python train.py --d_model=512 --norm="rmsnorm" --norm_eps=1e-06 --positions="rope" --attn_scale=0.0875 --extras=["some layers without attention", "local attention windows", "capped logits"] --init_std_down=0.00163 --beta1=0.93 --grad_clip=2.0 --decay_shape="linear" --seq_len=2048 --dataset="wikipedia_en"
Each number is 128 + 24 x the weight over the matrix's rms, rounded and kept within 0 to 255. Layers, rows and columns count from 0. Numbers have three digits each.

# layer 13 MLP gate, 1344x512, rms 0.113, rows 294-327, columns 448-511
129102167098148145104132147150100157121127224125124116113161098183127154160111113107114146147138131119126134135118134131101074175131140124096111142098111119116162163107135104099094131163115164
164138104108091123112099080090145158111086150138131101183088131095126108118157154125109155127172089174144126109159121108130154151119123158169158114162104132153173106057082110165168099137135126
125154129123134147108061090141125114131131132125107128139144126121104093152130127092117114113155125121180136109162142125119145098113131118156166127131119133150105160082141124109139128101082117
133123139125120156155092134105120163132135145136151115089140111124097126116109135126143130163142137144099114116154108109162118105091127130132136104163126122115150117121121102163160094114101118
127135123081142122107105129089115164127114099144130118114118103157154158127143146110098137174129149083127141121126160140132105130105098142121132157131087138110137165143110085105124112137128111
096116098102128136127105128097184120118146098165094096127148123100178110126097115107176133141116152138123121128139120169096122164121104167142118084142116103158131148106134145104142116144155131
098118167124136089119096157139095151087067097150187146086142191091149142124111141174144108135151100108169125112149158131125137124140147071115146143139127184159102120099167106095108128146099138
142150101138126164125118103113100110126142129121134113142120124127151137101124102096167110148147127100134104097145148098131135126122099098156131110161131153135120165126131130159094098125085118
180135075155101125089092107184121151122091148113146139099126159152117141154159135163119107139142151158165085079106137145170159179184125123130155102121097133122163145160142147174168163123116111
152151147131122136130085089108106120129120124156141144147172167079144121114135163141166165103125138144100105101107152131111146107122150163153115127103126080164151132126092155164105095138091103
134120152112130135144116126087139163126120149127151071074109158106116138097107088127158075162116134155141159112117149139117146118112147108112159104111119134137121106148133169110170137155133158
154137174147126141162138107134124100157147150121101086128129118150133120099150134145117129128120061118092105170082132169113130144143168127105123107112122136147102091120100114107094171091108164
161123145110128117136147140148096158078155105117107097126104104107145093091106166120094176129180135123106120147127148095119180120109157145090126154124095136118155146098116120124116171141103112
089127137150176148139158116134117140094132128114141151140097124156112137103137147146090147123098133159143115120126156164098180110153164110101133184118074169156141140113091146154131128118130095
122135127128146165094141161107138181119141127076121160146130127102134089153111066118147100122086149126146140077133141138148152138157142132085144120110112095152136104106112142095108111081140081
120095127136110143132110171153091127085100151120139104135175155111166129103120116133150107152127118136113126117136177134142120166110137111131154124096163098088169116121163172108096131141181137
142107055118128153141080110160157121125141100111141130135104139129107101129157097104129142120150132095104144096123124102076124187162125133111102099128124164114140150118117161146125141097113162
146148107118120148119128148149123149161070136129147100146132125122138136138115105133156103154100134149131125106097113130157110095098095116118171116099140163114089141102152057145106119142126162
123097108160123144093165145145108076150174100158110150124136123145158113162100144119128151114094123133080131131175109138129120131099138162098123124090133113128115135126068111157107163112103091
107136110107145119114117137131098129141144106081132120139125130097133148146137135094135070117152134077130142127138097136090138149170120177108120130093099108129159153137144110135127145118082140
137087110137141123120125107175173110134075143093099180123143116155151134076138173134090159100159137189114120151091140121155112158136118174140144153161137105123132174127123123053145088154120091
113122157163148158138146095091121120145109145112148179092144156132043143174117085105168097124113155161147115127122138124109137110140139126081112124166071090125126120137114109127123133111131154
118127117100114133162121108131126179116159178160133156102164121137145111125092106135121130126110131123126133130140102149148112084128136157113127148106101118129136117164163134149095118167091099
129130181128126171146143128129124140116101131083122102114144132097078120091174143145155147111143078149173087117145159141116095101119117146155118106083091128113065144115153123105142087083134102
125130111100138121127104132128115133139119138139100137149125120121178154160165110086109154099119168128123146137109109131147111132075090127169121097138152087183126102090119097155113144141148111
102116116174143124100145153167141115087148125126171116141092140132108116157120130155099149159121137110151166118140110143166154139111102098155170130122099122092079107124141131103130142106086134
144124126135112138151125093161143124124132131096091091107103103088123157148087156130171133144142114109102118153149122131133132150076128119157097132145122091134147100148118107102143152117128140
158117120115128100119136110129105097146122149103113113151113094131106155133102125100141151153129158152108114116149129125128106090123176140153121129158128145123089076124132147139104166116161138
100130155142102093141103162161109117117095096131126096141132124157141131137112147116146150114132153147140121160129101150156134138120111175145155133113115136133150098154108133106132082159156132
120152139074084160174135129154121147139124151172142113115175141132123147120144131085129116131104118151145159137157125132136124144135102130102156120158122140120143139132152128142138135159101067
125110121115182135138123152129134145150159097115137143147146131157133130143125180155148172158144118141109095147145175165129133121138142109174100177108096152104134135109159121121188153131132113
105125091134115149113149122136153100173148141126132112131085136128135086130148125157172115143152127173145149136113142107088115116143170140103156094129152151113142110147158139100146162129125150
115123167099093155116151138151102124135102118122136125134152118160159140092103135118131135124162090133121140113095078179146095121133142133147117153102118120129155159083117114167117126107137121
108124098148124098127163160153143176102114134143110123145146156159103047108097131151148140157117070143123131126112143151112097136123163103128103134122129146125148159094128150111124094152129139
# layer 13 MLP up, 1344x512, rms 0.121, rows 294-326, columns 448-511
118136167166118122138106115082118118105161143159096141102150120145145132143123106107127114148113127122131163125121132097078146145118130130155113160137094167158125108151114139133158122154100145
136129097144114124106157102133072103110143133124123123097130094071133159183144106122142118128163115152122138098185155145146160113159123151114094134130131131113120136127097147159096161138135108
156101142145140157144117171143121099135158113117125119132175084152122128134116149116185128146157162147155080143110125159157152122091133106118113115141098152170099085112156133081171152122169124
098115122113133143117105147167129101130116116168109109145146140144080114148155148110134116126154100135110156112162117078123098172148092160132141118079150119142098127151100106123130148128135148
133144135088097120122131156151133132156125117129127102119106151128101127082147152140119107139110117164120068143119117135145089151141066140147130125112080127162136112101164101148094164132106111
097144123182135147124136154134137147164173126111180196112149122121127133149092126170103153151153128139123137107111102137143122110122133112132087134122139154121119156136121106150134130116159144
159140167104107108113179129122183151127156092116177169155148123117157151119151156156164144137145113187103137135149171070148127136136164142123125127115146123116131114128134109154114130118141058
133154125108145113148094126115173101132096148117145185107099126158103121123146144115095128134164101113112126104115131109130125137121119107129119105117127095112136113168135151144158153149125088
067141103124135156132119141099118130108103116131138156178070159088071132132115124101170154103160147146146100135162163137155125099140118098190162124143108115132101149144172121109090139148158136
140092109175150115123123084080126170139144147163144149088105110095140135115173100143135137125152120115142106113123132130148123153116107154144106114152124116135130126116149140143115147127138116
133154082103133132152109078109127159073111171132115110143116146146158118163121081158163105095148138143148145112109108100130117108129117098124102107124173108121158150123129172127164116093109136
091112106115135090111090138083160151123179106159153139115071100142138115099105132124108144119156173161162122123152162109176120103121090145124104183087126161049140072134163147183179125155122106
145125136159139164159126147163093174138082123124132151109176098134185101137098113164115116131131087124101104129137117102133156087158118170137084150120137127174123144096134102158133149107118096
145121134133160156158131163167145122122117082124132075151154109140132159173098111149165135149143102159108169130151132124156124135125123102126138142135169070085151110135121144122149157134175153
123144087120106117149112125105127167103107143093139118115124142131117129109128125123085154138128113174143096133098151113139170140145128134143151144149127149104167129137111124109064105103119143
114118122123142103126113089137125126151108148164116158145122186146139117157147096113142128101098174144119131162120098144143139123129101119137115138152141138192157144137133111102121135139093119
185119193129183162147104138167145181138135120110139134123102145147129135139118102131096126107105100105107121176141140120140112118198099137150162097142105132126062115122126194127085141083099152
129147136136128134127118122155104138165119102085136126149136156111123121160149153136108160146112060134101130111133158108128119082105116122136109120125142192117121125102135089127134082162111110
142135140117099159126116131136093122125126117117097130113109088068169160134170130144152154089108131106099124123134131146149118112127131112150178111098167124130114143145128104143131169136140147
138098147113151117090130108172128133114138121108159151148126165115100134127108106135128106151142116129151124129176097158127152128132131112103138140084184122095125099124093163137077114092124130
143170112142143136140104097131121098153127099164147141169137133125085105126161125091118110121145197106135154117126144125142091121162129132102142142118097117148134105141118118145157119151119118
108145138118146136092153171150066094179113087095134110115122119100106094156129114093094145148113143136108128143134142104159092130130072135117126124151121136091102093121113119151129191124142132
124112186161118145173106110116147098075102124142140106131114089138184130086125152108156086098110140152151118126121109104167099104116145121133093155171130109132123119128131128130067160103151115
102113147083145145126131121164132147118143094126144116109116140132123137138101115157098105142163164160125163136136145130133118147069123149102123105170138122118163105151122130129162126105133127
093080112138126130097125156110126117135138061126098114132139152165152126127131159151151093118107117109152138160102099094097121115097116081152127133107117121072124130110106162112109100155159153
135138124104144139174093084098117101135137109109131090175134109072121083151148112141146118141109126145116135120169106115148109127134125112112132144087124140138142131134136133162115112142151108
118137136108142143110152153141109122127129126176153128103123094158090119153158126117115147150168138157128111090151127120135134143117122091101167131115104136139148120120154139141107096149138114
138137134123100137117135114099150124162118179108105133156137105135125151123103129110166183109150146112164071135130169124147108132098116114174131127118137123093125105137118145138125124121138135
091149143129157148080179102129072140104166146136115141121164140116104139126145120134166133111131167116118113155116125079126167114158128126116158130096106137129135102169114148139152165149117150
132110162085093138110100154152155154094131147165138142177141116078151126175094102108115134097111122116135120116088169123126151147135137106100112143134162126164157083103134097127127131124117137
128122070114173129135144121093146126116146099091120136145158135121106139127127144142158153143126137120159117101131149149165139091178139140133138134123107122116121130130169132126110129138111132
108130130166160169119113185121125124110117098111159148111092126134189143124151159119141106139170151163155152149175098129102128174118171128162101117179122127161163131108099152111116154163139132
129100136145129139144140143142155089122105139110117115125137113104085165122165162103116102159131099096160127142098137150120122121119129118195144170114148118119175131144104145137129115150101116
# layer 13 MLP down (transposed), 1344x512, rms 0.233, rows 294-326, columns 448-511
126153130139120130118099094172154123123124136109085160151113147136156159107117140154143147171142085125139105135183085075106102131075157141082189097087146136152145100095122136119147074112127102
131123112127123128123114090098115128090120127143122134134145102135152149142103120136139102152139108133194134097178087107166136090149080144111129122123132141127172118132165119125138134099148132
119165129152164137147116083107127115159166083163112090140116153152115150141154141134146173134119181094143167142126098141113113126108123148154135115114109148144114136144158136104152134096115099
082162151082182135153108121127099082152121105110145131109116127108144158139146102113088084104137134147144152092099117135107096133146129107157164126100136099135150123122065053137144120110123143
151149178096108151095134162153157157132106144122136130106176151124140097126153133099123113117123107153162127121123151140177076136092128132146120159121138143123147122159117164122119104129128111
110116117183121109138084119178119111149104145104153124127070143171119115111135139090121126082121115136121122118095109124108131167082168130129138117145086141118108158119142112141098143152127162
127140077114089142154161105111123098150133133131144105130099128124112160151139189112165141126155131164116137110131157137116154138163170122168151115149104110095170099130161150160124126093096159
110139094140136107158130148122120137132166132130078136147137146118145130108131148186117104145146113104135145146159140082103133143111158136115107135118139116126106125114163101129174109118096110
129115161103103090136136121132115142137143138110160154098105126124123124133112082154154147116096147125101123139154115167118174040136112148135143177132122093154088095105165102102117138143099101
146160126113131152118112100121121126171112108153109126142118116108104137122154141110136145119115139144108069115119097135118075154168108154120159122141099119138147152127127152123109100129144114
121157130153093125154091105117139110120123110115115147124103131120118108133125140135115119119160120126121098114151155108119133096153079143099160112129155160124062109171131102137121111128132148
134125151158152153146124115118156139088135136133109178145116157111148178119145122129144069092120156140174160118106116084120137079111118115130121091105137157165142075129185073132164160107144160
138130131118063089126107151160083187138118130181144100122143133059147120141089109097109117130102109128099123151156125094142103135181105128121123134165117091149131122132084125143104094138135135
137153130116143143145137121153072201107156157130107128139110123072183113094071124146135145180149119127147096115178127103161128095138134148137082117179101066125106130113124140087137147115117125
105120160095125156092141120139114120156156083182132119125113130137130121141128149169109116153127125125106143134169102141108130087145127157135121134131150074112171114140151118113136124108106141
119108113171159098104086140097110128136120146119116119100163161130130121082122146103114124167138128105128119152095099107149095127118155104106115135115161100118136118090145139169123125161135158
141094109147098173118156116119086132156118095150150168190140128129128091071159166129165165131186169130110127122127124100120089093153125115109149145149093118159099136097124155103115082110127106
143146154102120126166116123134107150146073156108184124138132135134086151162098122146132133130080093139095105148076062147125080129110128092116127103069123149091095193084159072133103092143130080
122145109109120186158125108114103093139089149160121175105096116163136148114170166146130106157140135162159124160150144121117162142139113102144121111169148137115124157149076126121092124129149154
117156152109126095147120157132153160144127126083094162115164156090140101119103155130146114125121123119121077127126147076084111156131109104140107065112145087125166102131139120119135118117165115
114140146122118117133147161160148103169135138091076141116113112129137081101119115122088101113146130157160152092119139146151140085108123124080166132109091134125128119112147139142138087172178159
119124125140146148097145090171067101064161129092097152115113112144119124145124117116114119153142122137121105153146128080110138124124113130134086124099160116129129139125131128119198163107085165
095120130140128085144126129160168148125093147147154142073061121165124164110117119132144082148142126171150119101113123120112125172174155146161137067111180109129113103067115123120120105147140111
158123176144153122163129149129110152140130126108131133127127136121114123147163149151118150110100118161113181138128132131105153115111095138132145138129186138103114111158110080123110095135135150
130090132142169132126165137131078150099092106110141102119098071142087080148188118157086099141135113163131094105086098113116126117124117114120127150159102132110140101128100149099100099159145159
127146101102120117146093143151133123129135156174095115130109139124139138153168116118102184146139148129122110124141127116147097192083122151126111122130126091157073140155131155127122111102110180
089118100068144135140135149121133139093093128137126098150138116137172122136086135121184136132138114138141157108121159105089097114157098129145146131125139090113171190090152116152168118136155107
153161122145147123143138146139117126115155102127112151120136099128174110110133100135087157120112112137143166114126118112093168116138132144148110102126117129114126106109133113105137139083112113
096161139149162092166118138114101136125146156168162131145129120157123125141093095108148133096161139149099080104098126155123174158124160133095086126156082095097153096137136148123114100109121138
150087099073130113136119127161129102133113108171146107161116128105145124149104100128103158146132150143138122141132128152132182123125158113118123100121105142136151122169141115142135101168166128
151124120140116116156174142146116140161125106104131152128152093090119111136133168161152119133110082110142114127099108113132174106115161133180093149117145077157118182129134137166113102135122121
111148140114143102096099141094141079138121109153107141165092107085116120141117135146145110120133121145167153134111163153125123125083152133153166077119127170111124115081173100139082158172122201
135093193112126115120131133136102131157086078150093119125153103137109112131155105121112164109138111152133131118156131114104067130190108169100156107125138143126112107143105124105052126118094098